Weights of a small transformer language model: rotary positions.
Each number is 128 + 24 x the weight over the matrix's rms, rounded and kept within 0 to 255. Layers, rows and columns count from 0. Numbers have three digits each.

# layer 2 MLP down (transposed), 1792x448, rms 0.029, rows 781-902, columns 224-279
174146105105090133115142125117144144131132133109071128100163184097121143111124106084155131173143083095100161111134099173141141169093052118122161114171143130130155193103
170154150122144135123142110139097124116144099132117129159148124145112116102154137129123124121136110121112127132132132142152108162168163148124129131129157106134108128122
117128122117138109129129135147110152102066093093140103132129153108150136092147149151146172149110117121156150148128179177155129153123125106125113153129122085149161113153
117132135117132175153137121111106103106123112121141130112143152143150116129152110137129115097116130141143114153135105115127134153131130141129123179150137120146154100154
108120139135168142127101144129127108106152122143161126119146138146104128141114115093132139138142090104091139122158124158135115096149133128125128136122143110131128109143
151143110119122124171145144087125138122135123140123130102104145150169094129140139109127093151098097122148131131114147134187139102121154118108135108156104094120124088092
104090110085145122128125114094078151144100138125111118118135163171109140143149135072105078129116149132098128138109169114095085108118153123127159130140146086097133105075
107157173152163117148081111105096146108135128117150155107115147109126102145104114119170095133092170154108124138138123124132178140105154109190115131067128118124181140156
099139124104101143127118090136140124136114135129125128127145136133139157118118143145152142120135124117147128170122126121158136130142146154106133120114129119119146143130
137123138140125108111142151188156151132126169144126110141123124135107123146114136143132165113118136116153135111143091089107137096157145163130126127119134138158082109114
095116121126115127119128117170129107122117156138128137125119119078163174130118145129121131109156113115173173134120145158142109140135149094132107106153104179126139150136
173151119120082160098132113217106152125174096113137091071080126097163114131169086129142136120155146142126143110135106146136140124140150093118095092164112132141137130089
147158062121164140143124109122121142169118088167153088134155119143131142128108111132139149120117161113168140106129179170123091098096155096135123149118129127129089157105
122119145135123155119116113153145123111125140126130156141174115136156131130128141139144122134131146134144110131122129127115121135128131140116155129130147160144123139152
166139137160124123129160121131142113115108126123131146107143107121111116115120137131121113148126134135111099117107107151126136127111136119145115126108121141119141116118
095100147089108135156136135133080126131112127112129186164115128116105078149160130084073176117150138166132185135162092148153088126139123150190028104060132125105148129096
136128122143086129118130136116134105137127132114125123145108107105141081153109148117143119129117135176060151100135097106113093150190123135156112090196130094117164125135
092087095155118171135091153137106140106117093123112141100106161131130144124095132124121121115134123154106141142147118144122110106074116062104115121151152090137154154151
196106160134118155129164102147128138092130125163119113118124120128136098146122109132131097132121146144136113176104091134113154114135150111137140159164150174146115134157
186123069149111152086176080130126118102139171139142122130123123161131133109086116160175155131111125101089109178115145151138125120151107117120165127088119170114096132127
135142073135140090097041142124110193163096115135157167149134144133108142117158105092152174104128118117125122142094098112071120146104115136146073116143169111172125135129
139120117122104153145111098118148142110136123081138129152144138149147127131150146126126114091107129152117147120096114113124124113129126141142126147139131090160113078122
146101107112135109141131112079134116130107167129187200156135162093129087148088129089120120135114136088147134114172125171105108166159139121141090104158126147128119099141
113121134120161124096146088135166110120143115138142146151127150151122117143098120132135120085131126151136136123195132128120147101113144139099150142121113136173121141122
141139119138097104101165167154135108151134118118118098127166160156104105170110160172130077170125095082172168120090089125087138133139137085167165112117165086136164140123
124113129159123119124125131149126111137125129121104131118121143107129115130122075108129123147133084114111118139123149127113119110159128138127140115127123120113160114131
125172096103156138138164092133122152137124163145133167163099114119147142112118091120139128151148095108179167108159137157143134136160147121122111111147099113156130120169
106123166139096104140137105108142123143131113099121148139089099164127165092164124120179134114159116069143149098128149136176096119095083143061171075142171145108136127145
126131121170101092098107140133101176153130126166157158154153056103122122138136152132132147113125137121122113090155115130155100146133064150172089169121161179130153104111
126116099147145116128137141126153144110117120110144137113117126137069126126126142134142140103139143144107141128125156144123175143143138138144125093121102108118130131109
136082083158086139127131166109116101125102121164154125127128099107130114109145155138145136101136156160168143113156146118164165103133082117145122113136103137146090100141
153132126152100163148081113118121156128149159134132111091131198165094130128108156157147042155070137083149151145167088159093134116130151108114118060078128144120156124102
120143135099164135099134083117085125122060141138127143162138152129131117163178135078107137120137139152126164098144111152134155130100127147145136151139114145123193132157
114107125085134103162105130075117134126116095107110181135097143131132122118128126126141135141080108120120163125128120112121107163124128156155147122155133133137118131123
141110114125136122121116094140112128133116085114151153114114152161164095128104110191185137160190126104104130151089195169141128178080147143090140145130113068089155157104
133142121136139165138124069137159145163125152135112119143120132155139112122157139085129104143166101140142136124168133162117119096094109161134204118115110119142128168136
146119131136129105128115137139136096126147105145157145132103158130124096125152124132099115103118142123128117163122133139115125116126122171112162105088122146129104137159
137133113117154132101140169108119137119129126123160135100115099149130150113143139144103138142134125144118110120122121124144149164112114114127154120139114130141103131138
169099104127143122108116111123114128126147148134131118133162140123082145098141104146076167107151093095133118104089138161129147116159118150119121118112112105154110132079
127158162094120130131122163171150129075140120101154148086101141162106145120150108136099114119104147108150113169132100145127135145132163126167103148137138118155165129152
093108127100118123104094124135105172145113169129155124116142165094134119160137114119124130102169106138111116131148157106118165113134124108101136138129108185095141104111
123164131089150124128086113126112139146102146114134124100103174146138131148138147095126130136144134157164122120135128112138101085120083155119180134147131143141118099147
132126080088141158140125110128138158167114161112134129153103176154103161178131112159120133118154111119190091106132123180148100162188148120137125128138128157122117118168
145049149134091108107111154101102167029186125090165143088132139113204102081136165094082162113159122153114150107129082130097130122129114129182167121049146111124146141160
130076138129086143143161139140163111165108136159152061125193107077162086168165163095170105167166080081140097112134125163164120108176134167202167124127161136159149140140
144128136109096126131155138140134087121140140151160159116093121117140176097104129104110101095103126147117139160109149123161130152130149118149098140138118110096121123136
120128153129150117092125124094118144127116147139136118097135121140102088122121110098133128115157133132180125132189126123158152138116106127126123093121140111108146144087
138138146119141119080136134034189108077135072182108104181172091143107087114132134096107126079162129131122128119114103096180117136156125097129110172134167133108209124125
130132147108151125165137143130121133139125120114126122160143137115130104138120126128133125127140133175123119143131102138132163125152106168149116125141110157080142137124
134121151088119128147118163131136122088157141120131138092088093120121131134145117124144101109118138137120148117120108132130099134131114117111104112132153137111118113156
142126099079133143133097138117114146177099127130157102102097122145119132099163143093104118102152113122159145118139143144088136114139132109124105129143136169096122131113
132162139115128127115116103129133111130161150122114129125131133103147160099154140123131126143097136138079137109135118159137089097151090125143121136124121163156082129066
145133088122113092132156154149093156099124117151159124130146118138154121150145128121128160106169105124177147108128119108096114128130110145114152106089096102097109105106
111137160119130131115178126101106121161153102138152141128152133159135114152151126153146112108157157136163120109115122114106115133153144113089139143085136121149142159095
160101113152156152174184156119121130137174181094123158092167107082131115177092123130117094109108119102146133100139151096196159147080129146175122133165107073135144147123
113159135120062135128127086158123085180124088149130135169161140117130167133152137152104117150092116129146095078134134130107114126106124116139134103120140142143077153134
111111113116111109130153091135086132136139122140127123148086145124075138127102145133078111118115105103125120161120136122152101130138131110107119151106123099105143126150
161101099100171101144080111078136150136174095152134095149168095133066098168121110146171113087137116116125130160114142132124139115133090149131127101145110164124113124153
125125078133089142149134113134170090113122126108142123122098110128144123103149105154143135115152147109143140120153151123147115098132101108093172132137099151164143147107
108102136122054154147127170116134121141131143142138115107123148199133096106156083136129099081111137138070113135115133164125089101110165130061130113134125108160106123120
109125133137113116142182155131174116140137117133148151097077119140083072130102129128169099098115158115097132093116101115110117147137089095156161085155141123174147138123
114127134105125111137135130154132117111102142125123115130143146150079145124162115133128114135119114107117098148132143123130130117140116143128149135154107100153103115116
146161105104110111128143100122099165086132118156099110105118157108153121158130147147116134124138086124133154129100176172132135136076103127131131153137100114151150119098
129165146135098125128163116101134129107101136134141125117131191144139146133143144117178143109103128123155136096101139140131088096109098115091067110138148126109117129145
138142120120135156124106106099106159139140148127139096138118094161123130125128144133140092153091172127096138144133130162116099129130093157125134062103113157117111134123
122105129128111098169154151154132116129132139103127137158096118151129165103137099132119141137114134158135133122126121114144134132109120119113155160112088118157149122141
135122141123137147134158110152124098153117105094135125094089144119126156114135095142149117130110142116096148138100147122140157108130128124139127108113092114118162107123
104137141122141172126129120089116111162132159126130124130164180136085156142133142123107115126163141095121114122106095114108115156143092126133163135117123135161168100128
100110137133151151118138136163153094153128116111126104162114100113114128169099144110156121161128163105142127130108109140152097116084147125129098156116104116115130153120
168127091136106155082153160118167135097116081122179157175133087082152081111112123109115169074168142175133142112149111150137086146166145105192086129165144108110106090155
114121114092168144108116126144128138132147114164136095107111127132132102137131103112166150140119103116130144148121128139115140114118105103129161091107140148104124083183
122157130151135111111070132143119094144122085111131100092140152176093172129096128142149101074158166161157166092129118146163120159181076164093134130144167162131082112119
130161116107128180119190138076100104098145132127137125060159112162171101142130125136093107103143130111119131150109134108111146138110133098109086124155125127104098131102
141142138121109165139106091141123124109127164163138128146114142119112122122119161150136094126121111182171109148145132095112138149153139148117135153136095135155107128151
150068155108098080100075108106146088124131130116120133101128080099147080129096084173150114105107156109190135156180122112131152129113167195108112126118168075164121080083
109096121167171138087110109106085102105127085151100109145174146158120119093154129117159100155130111150142126152124143122136113142094135130128101112142118141140128162130
107154133107121119096148133159169185112115127111106052121132102152133154145181129133138126097136145136130149146107104113148142096105106156137102126127167162145137101097
139111143101180114130126100117122135104128150121159125148116140158140123117149138106127104143110136128120133084123155129097112122134158147121108162140092102129106153116
128100134159111138095123161127126109124089144184152138123139137098115149139128087156166130136095098116116122168123132107137115116111131136102162117114166083176158142124
123159110138165124122128134146083081135092134077105120118120105108118124147148138117110115134138189122143084128077134150113171157070116145162154118160146101130092141116
098135098141127124086099112119112135096101164144118063192110123162155135123073155107138150133087148091147139170180092118183169111131168090178065096156120129140129138111
119161144130096109112159142170123087151126140098111130150147089134151136101133102139098151130114138143155137147154174150151128124127135124134124120127123101115139151130
146123136121133146146156142150124186109143105161140149121128118097142149143146088100099166134110103114118107089124116127172146170122104136130154092133138143142131081154
123150148129137139095127117103164132122100143143117132093122136104164135124126100144118143121129114127116104114147142181136120138094143121115151101145116122120140112165
164152134109129121148067138157174121092135111107183146118156126124087168133158125105110032096100107139116129168136161227106145150156102204108096120141169187117061142152
132141173060093090112096153152172146125080096119132159130102154138140130140148089130123106128142108114170091096105106148140166058145144135120125125124169174141123140130
138106143155136119129131114130105143117139129128139134132141147145087113111154098122153126122126141125131110151140127139114145120118140156131153109154114147170108140129
115134099098126146156178107156063100119117098122116121130091119161103153121168128110127134135151155156152095109110115123072177140135112111105135122128123121124121123148
109106115114103089118148119109167122120126190165144121165153105145162167137190095149102148110162133136160093133144098143126147138108081086123069133146123156118110103116
127148139126098115168126150152168094102157150104160119147165143080116109138125131144115125116092159124092114127130116113128137122156140125173102133100128124107094105112
137119129153092124106108165151153128097160145117141100130141167146052112105155132139106143107089153114117111158142115123145093134118102113117107119135122134100105118141
110126157135117148142113101133152138111162114105138140146172084113122092135106125119157120191133089090123144101116120122145160173142088109115157142102185110124136179081
166162118114157116128115168168152118136152120127121098137118144110116126084134158133138091111196102107131132128133103085071155148088165136112099124170095129139112135117
117140112145123087154073168128145125166158135120170133130113144111151133113145132102134095117162106131104131111112107172143121115091154141115123124160099115104148133099
129123138125155125141117069123118133100122181096143149151123132100137138129171122131058152099106087124173136126126148097140134144130098103122171103139103084122143140113
120128101113108101156125114089187142131132138165158108123149115134159097074141133137141138157123124103100139125144118147109133175137097139142160174143117117150123112150
150137125122165147170147094159140147138119154114111140118109097140139118152112159118121154131099116093115110151125125113131138111129188142124138121110122156144124090128
120099109109151141162152123145135139110134151123078150137104085163162115093143132117135139117145134114154143124132122129138145128118147126137143151128115111126180142107
097124129118090118097159106129157112175132132090144147099146182126107127075072172168149168104135099151115162135148130122177176166141091176113149092127127073178136136138
129120104103132142119123161131148151113100093097090164108154091149106142129139084129132117108168146133083130105124131132117130124117133122113164096108114124128157085168
153139129123158131120113097106123151113145095126073123136090133138100130101135158153107157118136145120137126112098121125110152145095165147116108162119121135124134098135
154134090093104108085124127134160128150112118148082111088116125144129120086150097119120164142131117128096132120151152113121153138166160107123092079118152107101139136115
086108133185156117132145135131124107152122139125135128153082126066157111110086157144116146114105177116119140107103095116161123120166107147176128149145122156152171091134
120141111102137107133125129121108121123157118122137151141117112125114136156188171131107116126152166134121105097140143148108121153133119129133130137149112128144100161168
121083145110132139109119139144125120111136082108141109140146145152129106107114147089067139120141162126134104141097122133149138092152098111112096119119105104147125135135
159182073074144143076080164090164107125129134150125150102138105086131127163085131139133105148128091111139156100071108114140143147190127109155121140123142125150121153189
125109119122133164129170078112168154123183106127164126112164147113148121081130156112101144123143137118143167113092100109184172152144087122104113111124143117091120101093
089122122165143125110166108139126097141096146098103145165176109138156139152136098112156164176117119090111125137116157086155129152141157144085153157162104142171121098138
147135137119129150163106148102154125138179119104140104154126139096159113154121135124172102096157147171129111146170091113147136127122138149198079090123082132120163157168
101108148143114132110162154129090165204103110091080155086118145175159075196079134173151117179156156135138101139105111158109104159143086087171141146149143132075123110116
107171135126147148123175127115109070123113119099170118148163100113142091189123114139118117148084132129127108142155105156095158101164144137159188090179116133096111151169
106129088120119131117187143081153145122156148124137132160127116130090152154119141093102118147107140109106147173113173128129125098141140135122145107131098108126127111157
103154154144116164176134144130104118151132162077137100150138134162121135129119124166132145140146119073145159104167084101123124176155110087165058137131130114133055093158
148112098143170144112132110179122137140123116120131126146124110079119112124112086140132109092155102152147160141138205135128129157127154063109151135098108175119148137142
131121132127116120167155102124135116112104162104101118119119087121104130114149135147132144124166095174085139114139135095162086159135134143128116144145125108138116157119
092136158168104133152118126129145117134107149130123175131124110132104107113115149137163150126139131095145115129056133119171159125115135148114103076084153082158133151118
146134146094086094113106120119147105113157106104128139155172115158141071145090112101181124146138153139115181131164051147115129165134162137131149115141132143104148109225
121112099141115185135095142157121130126135141150135119134101159122104094076163152105085130136209150121188154178136115139136112108121115081126128133138112140105131109121
148104136128170130126150123099124118107120182127144135115142149100126117138110114159108141143169129141125123141136121116169142127110141147138116172132135146132147114137
111101133128104116127145117130138138110088162088161137173139117140136134099142148113116132120140103151177113115115146149123086105128141129133110103086128194140123139105
140119110154123137147126120129148122110119123112122193116149113113135119121110122088139102165065136155159098086116131134112127116176101125068123120147144099110110100132
138136146149108174118154134142158132163147154125131104160116145144105100126169103133069136094116159126108136100149125114149122120118120167130123110150115114113098136127
# layer 2 MLP up, 1792x448, rms 0.0613, rows 782-903, columns 224-279
122124121137118119120155129143140144156151152122083161167118157109151156136110131133112138138110137089131149122089119125164141103103111148092174132168128129132114142116
130105110113103084110072118111128132134126073109116152176098139130114107108167184144161163160112173132153133129145171104156125121125153086179139181136085125094114132098
100105158131099124127134106147121109093124127091149147150088134133124151105130129117128119159155133122159157131113122161137158133132121118148142154107176133118148139119
160100134173116131106089172157115124126140121150135149147122152136152112123124135118100135155135124118096095124137129108117101104087132164119127103143145116137125134147
128140092119117159123095171131135125094176103123092133131094119121137112154118128146137115128119112144152094162140099113124138146150178104138131114121095152141100127146
164154112119106136114140131099161148092128128109148110123126123122163108073118091150167199094079149129136142117162127122163155138153106150067099106120119140080146139139
145141131178173148131095134105125158124157110123121126064129137095104112142104131131151130131142150098129128106167062158124126152081151107138104151111112124117144163142
147119169147112142118146098116105134125134174112126091124178154139120148088114150123112087118112117147111118117128101153155142136118121148152122127135099152150140156125
148098128092130147120115112123143124092102132144154150149109128147134094149122110144115128119159138139170113169140125157133136106147144154139113147103121122198122103161
125143154146118112182139158168140133126136124140132142116105111149121103136159087100080124118159108122129153143102133130122138104132130113157092146117150120127103154114
093115094159176136161121147099139157151092172142116156145227069156144190136101140130104137136125093091092128142101145113134154085109119175091149181099178140107114113132
126118129126162088140114167063119074057130147133182129110096105123138113098135186084135107138103130121145140152090182118117125099117119130157184133100116138130139130110
138114134137119128123129130108134146110114142128097132144140133090130143137086117146135125121135113141140117148100118144123101104107124138124134144116137136144141137139
163170091126111117132130156129111140111110107155107130117139100131139121100115115106120123126133113128123098091117080139135137130127127131121118122100123147110129108156
101126125078144156122124130146101123128147150122128173135127160146160122096111150125097186146111191162130184129116081117159091133157133122135084104153121114093133143112
108125115115081158157127122103130122140146129112115172142120111117154074114121154134140130121110132150081124125152086116142124154156100098138125113179075093118155124126
170115124107105136094091086119107137144099110163140091106055112192093141165122121111099148152129125143120119150115125118168143141113098108137109102091149142109120121116
148141135130101095122098127140149122168116063120122115117131127073158147123094132120106133112124136143123128105113142150110090098107157143186133117118142120126130106135
138145120165079114127132144103113144122114180073153116138106159097108146123098109146103139141098151130146124145124091116154144100150095124136155126101135145136109122136
154114181102059151144151097100149100159167131129115140157167149153170152179080182179113064160157156119133146117165145129149103065149150080095180176120117154097131117134
124114108139125142135110111148145150098165099089110127143137126116151134108161137132136117125119159135109125128135118096113128117108141139128124126148126114154101112123
121111163110139123195137119140069122147138150110173131126128141126105088137103178100117176111148125134065140065146109133131150109136073165131129134094150113155119114189
119118135117118128095132120158145159116146134130138141147152126149126114170135108130112149113130125146100117126145145136125145108139132106133136109113120129151098150082
149103137148116159159125157166132111110163125089128141199205159097105120105134175140171136200153119082136112156112066111138168124111096142095146108107131121159162077075
109098112125114124155141132129131123113143130136114107119115151129171108108122125093139134137117127093125124143142130095114126117146128125148145128133108138127158135133
134117100144104127142122080140108116097104138098130145169106142166121103092153113137100157124155140139140128129139111104133107152112114134134127128072086118070111172103
116141165166184114159095134142160129113075119147125119164116162115132090168081160130122166164077108108094075219139132137109198107170152126184103192135102125121149104106
122137098123106148152086131095140148113141163154169142163105093117135125104110148123090133119156135139116113094119135144160169108122047130122116159092150095106161135105
143147119153128098134114097154144161102151141107113104113112133115115139116150139144131131087098120154137163123142167138141135142131117130116112117120111126106091153099
180111151108132133193144124107157148107161139127125154166166116151152129136112078083097105175119107142114128115156101122116100127125166137134115132130122102157156115166
117127191124131141182128085133153114105154133067086156140101084158158131134089154131147141131127122125126131103111114123095128179106116083107125124121156138081133121114
068128131164090132153176159137099111119170151100145109121077194100131124116113124161145129138103153134119104149122101163112184097116116135147124100124103124164113131165
119149175115128116132134102128154110133100116162122131154110140098118136093121087098101107123170150155150110125125110126081121148139163170136137119164160136169151156152
173109124107174065153112203112112132075141119133129118129123110094157128149181176119086127167128088137152139125119096107140144125127142154116153091137117173097105099106
148111144154114140153132105109143149129136145115119145118078119139132121135145136129115133153143118150128134101121134164136117131102102138141154082070124098128147129105
124120129137130135157133148068123083172129115143164129156100126090154090136132100146124103133149136119156109150121153112139120107102100163123128116115122115120092120172
152146126175152150118120109167128168156133182139115135127129119109114149154153129136133123118120158188147151132125141120110108115117140150141104127119110128118150144110
101120104141141112089128136184113156110147121113123114109091115160116100122152106108131115147101144161119152159177128108112113135161119085137099133131159179122084127159
139134112105119156136122176123072143109135105162130104156132150121136125114163118129123128115141148117157186136113120104161077102121101114119107120119094114095137109190
104077060117112126127104165140127154129116150099128109073143107117128138168144126153135104116090148140106140154136157126132130121146170127149131141124158149094099141124
168120105088159125125068130121133134093127151100132111106131111101130140111114128116149152164087095131105165105129126095134107136139105126091104130097107107128097123119
127156106145178126131139092146106159106089194095107097153122159125078155161144104113117169129088146112135153122112144122152141132132152137110147094084137113137106107160
121125117147088189164154154175129105110139140108072128138134167143090130086108117145163113125115120148196106135129100140157103093092126091090066132195092116051136065135
172087141094080107145129169124127085123136173144126093161126154121130168108067133141110086118183076040135102101133106159120095152117136166073099146101138158150173164115
158142175067121124158137126162122102112180162138123152109116122140140159150146103112141102110113144124154167131125131138158137154149147135136123150149120158146132134134
130135135145153113107103101122129134116152129153136132130114115146117138138107119115130147138133131156154156108133160137160133160130114158152121103122145108067134143118
191154165153168128112092119101100114099109137117096186166108129151155132104180151157084141147128138183141160121148122126138106126156169140151131154126115158144140143040
123129141116125148137125145128135105110128126129140164110181116109107142110144121107113090155108106130120140119123104110121126133137097148136116106169159138093125144149
117113160122145126133112137134116114096139133120176137091088127150180120147125135102147111138106138121110146123131126118150143137137140126127102123138145116105130112124
143098149140134127135145127158089120118180175130110132112139134130123097152103156097157144172103107134079135123141083119168099104139154095109133129105126111139117152170
147146120139139135136143122139121094138115142116125124129144162148102114130115110131108134125108124179104118079097131102144123112120087101148111152128107121161124119133
147082092080121130085084140109122128119143133128106133108138133124092093145102162149095112121101130105100166155109122159128172081155161145163139140127151134138124138107
113113184119160118108135110089099114153106134145129146101163122111134131092134112139143134146138148141137184093104158142132098147105113134148173103077138102104093130102
139095117135177136148179148083140168114123131165091157110200156175124027146083141176106142116108091124087152150147078078126126121128138139192095102100121090196142055138
143146142131129139124142123149115119161100099118106127124127158139107134131174137127097125117108141138110117121157173122149119133138131125113134139098118138133125157131
120118156161116121128164118115122125166149102138138120175115105122107119131139164131138083111147122118143087147135142085112115117133119140111131174128130106128125126120
108166154090168065089127082176099148109143131108143136082141098194101106125089089104087161167109143120147126134094163140074202137074118088119121061128184142108100125151
116109172117151094125159125132056090118132127105143124092149147120142106134144157082141161130086128142105100159148132123083157102110150161159128120124095122094124108129
086102171085184159106115121103118108104138118132146097120070127067101092132138112121148137156134123164138111124165167086118138129136126112130107118123110081141118126134
104112095077156120152107147143125142141106078115101110154136153107163118131189088120124129136136120135162099149120104135136153071107125169077071134114135140108112092144
129136159112133104161116109105164118138144093142131160120132140108137145085114158133121149126130129114159123153146139112123136151097147152146133102172128135106147086130
111125162159174107155122138092114167149168117127103101111092110115190144130174131144133172130164152127171153146103133133152103086079095106122148117145134112104156156084
147139142098123103131131121124096125098135119121164115174116147116126110132143127143155130119128144146152129113103123116147140111110121157149073140130149149134137128136
135141178119127119159147127156139141107120117109119103155075086134120137121137137128125105124128140121146118098127124131115105132127136133115115163160156142113099146115
138117122123097100170163130141133123131120127133169117136127111130107146142171134137121156143120157162141119125132099089152112131178088137116136122137104156140105112108
126103133112148093120128114125141152108176153109154139146137154142135085137146145119101129097141099156142112124172091132117117090123138133113131140182162144116083131110
106112146131156141119129110129122111086144184137149106150124122135144155086142110113117134179143131099091127122120138107134127164093114121151140112113114137143140116122
099157118168142137166120136144137130096188093123112092109088098136110106087108168123141158144111157134112186107179157099146157140161175061128111112118178106170135169113
128116112147115126137134113106191132134115150123144121132123100068142106089146130146127113113148113141165143154154133136132094130143145157140105162144110121127129119121
123135157091121128143099130147138135169138173115158108101120101118138128144117136125137137162147120138170135111119141123135094154093106123118143103127152154102136134106
117079096102145131125128154098114168142111104154161103105145138087096182161122182172082154187137146152116167181142100118104135108171164096168182115126102127148191096176
140116074135097155149111159087177143118123085130141136077145106103149117120119145126077134155173114107139123121150120142120095110139137113141118109106123127167131147161
127138138136120165104126100119131131116183150142122145115140096132094126116080170127107148124122143157119117161144116094101116133132120081115138130124124131137149107133
104111151159061144143163112125068086127128125136208171117203099023100123154123149209132117158166141136161096097152103159102115122124121126133140147145140096153124165138
172130119091083163134094109154155114118146124066162159109155106061144134158075120145137124119132116116156155105198126114158151114165162104081140166151150117088138084091
105120168122152132117149116129144161115173111109174113101152105101148086112148114164122226121132119133143138163092131089124112140144143102152104127129099089114091130084
147135141158162129101153133137118141160127160115157142176107119129164110089127115102132124151097153137133139140139161114129131139142130127161108151108140108138122124097
144118140144150166169124156173100113127147091125138101139130092130139116128087125164105171119149136110115096079101141091135143117103138102079138161096157125141139140152
134125121143149156094106162154099136136138183122143120108134101125146134142119131115129077121116122151122192124158168073122119174129101120153130129166124110139117097111
131136148165142179133117135111129148099116197117145087105118196117149092110112193113118161134090146104141108129093122119141139126125120114126139169120161087132126092081
151144169134112106116130132142117101131121130127134107126138113127120138114122121137104134125130133141155131141144143154161116139123118135169141125132125110128121144134
114103121131132156125138132146146156102181127157165131118108125098137149157118140119110131154088109150106110124157105125111141158156111138129137132175137117142148093127
133118107152129128170123130127129185131156106144153082181144163113165149140122155103151146185126113126166121164119138086121150125135133130105136115164093169179127122106
140119127109075155188076127153151133141119153097116121139110112111104133112107087121181128134130127142162195105129167106150196133153049176126117158119118156152110097144
118124122096130098121126143127048115102132185075107089125066119104160062135088174159137070145105145094091148105116097093100175105125098117101120159147146107139151124137
123099123118134122135124145120140138140134125140099147110123102126133104126134104117130146138128108132140124096143130124117104116112141164109112126143102115169149148107
136171105135112128144153133103165143123109173085116100126097132132140116140146139164120152117083102106161155139165131095125204113120139135134115166087159151137111176146
151175119094024130110094157159066137173128161123121151105131077146091111098180176108137100148114112152102137152071161114137114101130147077162141148116131080121094126109
096162159154132124143121143139136118115132134100173101134095131101116133132131161145113143140115148145104123124143129127146124129131118127146110126080138118118109123106
105137142147134130144086155141126076098153172142140149134109165087058138119148146124129137135122152133129104108146091104137099142109096124121109151136137125127134090121
139119153156146131158079123139158136140142086129133120138119117121134133129111098128192132107134150129123083102113112095115128138162129125164107110112089142150093098089
137097128121154131121144083145154122116090120101151148142083135145112154171112152103150153122123110174091101166141163134130093124136126167149114141114157136064128124111
140100112123129106148086173125095189133178130112149122107120146108160136132183120138132104109129064139118135151146140121133130159089152141083126136117147093129129092092
142138161132110111149124084118127119104111167122121137137104137095150160122152088115122125078131111172163107110152102080148160165112135099124120126134103144156174137149
140127141160136155123096133125105144106104082147104159104150154106134117166165103172110132149132139090124107133095119148119106119108143115139132121131089122155177164077
121135159148115163175129103143113121143144133123138145171111114164127165154111132136122124135086117153107147164115083132142116109165131090119161127133089149117121097105
156097125107117132111131124183135134137119151110169107161135115123110124110118133126147119110093118165128150107114130077137139143138100145171130145136159123108079154122
139156171102172085147123135140117130111093140130135144125143119126097119102154102129148113135138117109107138092167100150134145166107081117149135165160154126187129110130
145143146126141128180129138152080148115127110088102145115127158110139099126171198122133155154126151109146115125146142135119116200141082131108123101144088113110168152113
118151116161138140122116142150179086102131194142180133144122110114108109158148126130141124171136131165135122144141137151135094118135165160079120100145143126133121099132
110113123140104125168113149131153094123107103075177140169088119149087113092118102147146173181122129149123143107164115080130107159122167157133098120157145134092142118099
124072109174086120138104127154126120126106122143120140112150156156123146109116127130109121146145114142149072140140106133131124144087203150122138075117152138164148178099
141131120099137095118124155108158127128110193154088131117129125166178101150168111119104167145089122134156095154126120121112132136152113142162131120140108116127153153121
155151097158120132157146167113109155130126146102118131144155150096130110109099099122146118139064133133131100131137148139129098146113174128177130123121109126144145094154
167139107097128107139118147103140140122136113128121157111131124103087122162092103166127095162123141120136145148099082084112131144141119140134135177128159138098133122137
160128132117093121161135134054081079136188167126142160141145140113076146097153125111135134128168157149125164108107093115142169175120123118169087163146166127106171139141
176101123064108132146102153129101139121125146109134108129074133131083130071150127149159121077151100157169118151121145160097137109159149093110125104096132119100089162165
179128134110124129164110103093135122088163135153146133166087121114126098143109159133093079132155122154139142069115147094131142134103142103144151117142094099161124124138
147114130131129122140109162112099135083162134107167150072132110106105130100168137099137198142125175121148104090135079139145152136121128156105135104111138126126162138181
090127129106143142134129109067106139111077203087140118177146123146157137162128151124147132138099104118120096162129095110114130119155061141133166125178101108102125137113
150123182121149123125151145127121107112127141115101131149079135109149135116148176115128120116090092120129114140138132113137092118125117134095126102159081104117114132143
126101144148113112125106138161129134117134115121169140144095114122121083142136137140114140121139156163116152124183086134106117119109138099165096103127082098110105120128
125104125153105090116107112120136133129112098121162130108131095113143136103107113126133134091150120164133140140108111113101137114137169101127106102116126142120121147133
120119137139110126149121133134160145111097131132130115125107106147117120098148101105154165126157088150117152146118171135169094139114106154119104096135129106131137165116
121107134129133127142161148147126125104188147120084093148134122128126121111167170154142134122127119152175183084101077117117129142132119127147107163105134161138121153117
139165108107133122146097132153147157129170109081129131129127138113130114128094092150139167115116149132159143111145111128135129091059079102081159127119144116107156089124
105143158093194070128125152150137104130095111123124123099168115156156113145178139154084152130098112152119175121104147116117097165155135160184102099107157134150175150103
120134119135135132138116123086141124129127164111127130146128130074121113148111113151110157159127139143115105149144114122144148113146132158134116139153132150117158125144
128083155145147120094113114068133107127089138107158122147117087110107116098152164098139168098131126177148113116130124126163127131160132131127110137121126138134162105129
157116120107140123113128154123118122115101133120146146151088096107131106106113107120105114179102130151151093139135124182146119087151077111121186159094142095123111118115
110159145167121114103150121108157161140175115129110128181119133134106103117154122097103146103144143137130135140126106110178128122115136130090107127139079091112114145159
130127173101107125135149141131113134142129123130114139118102142139172130136106122119118118122108154127129121104132130143146160086154124102118109146118146114113113150146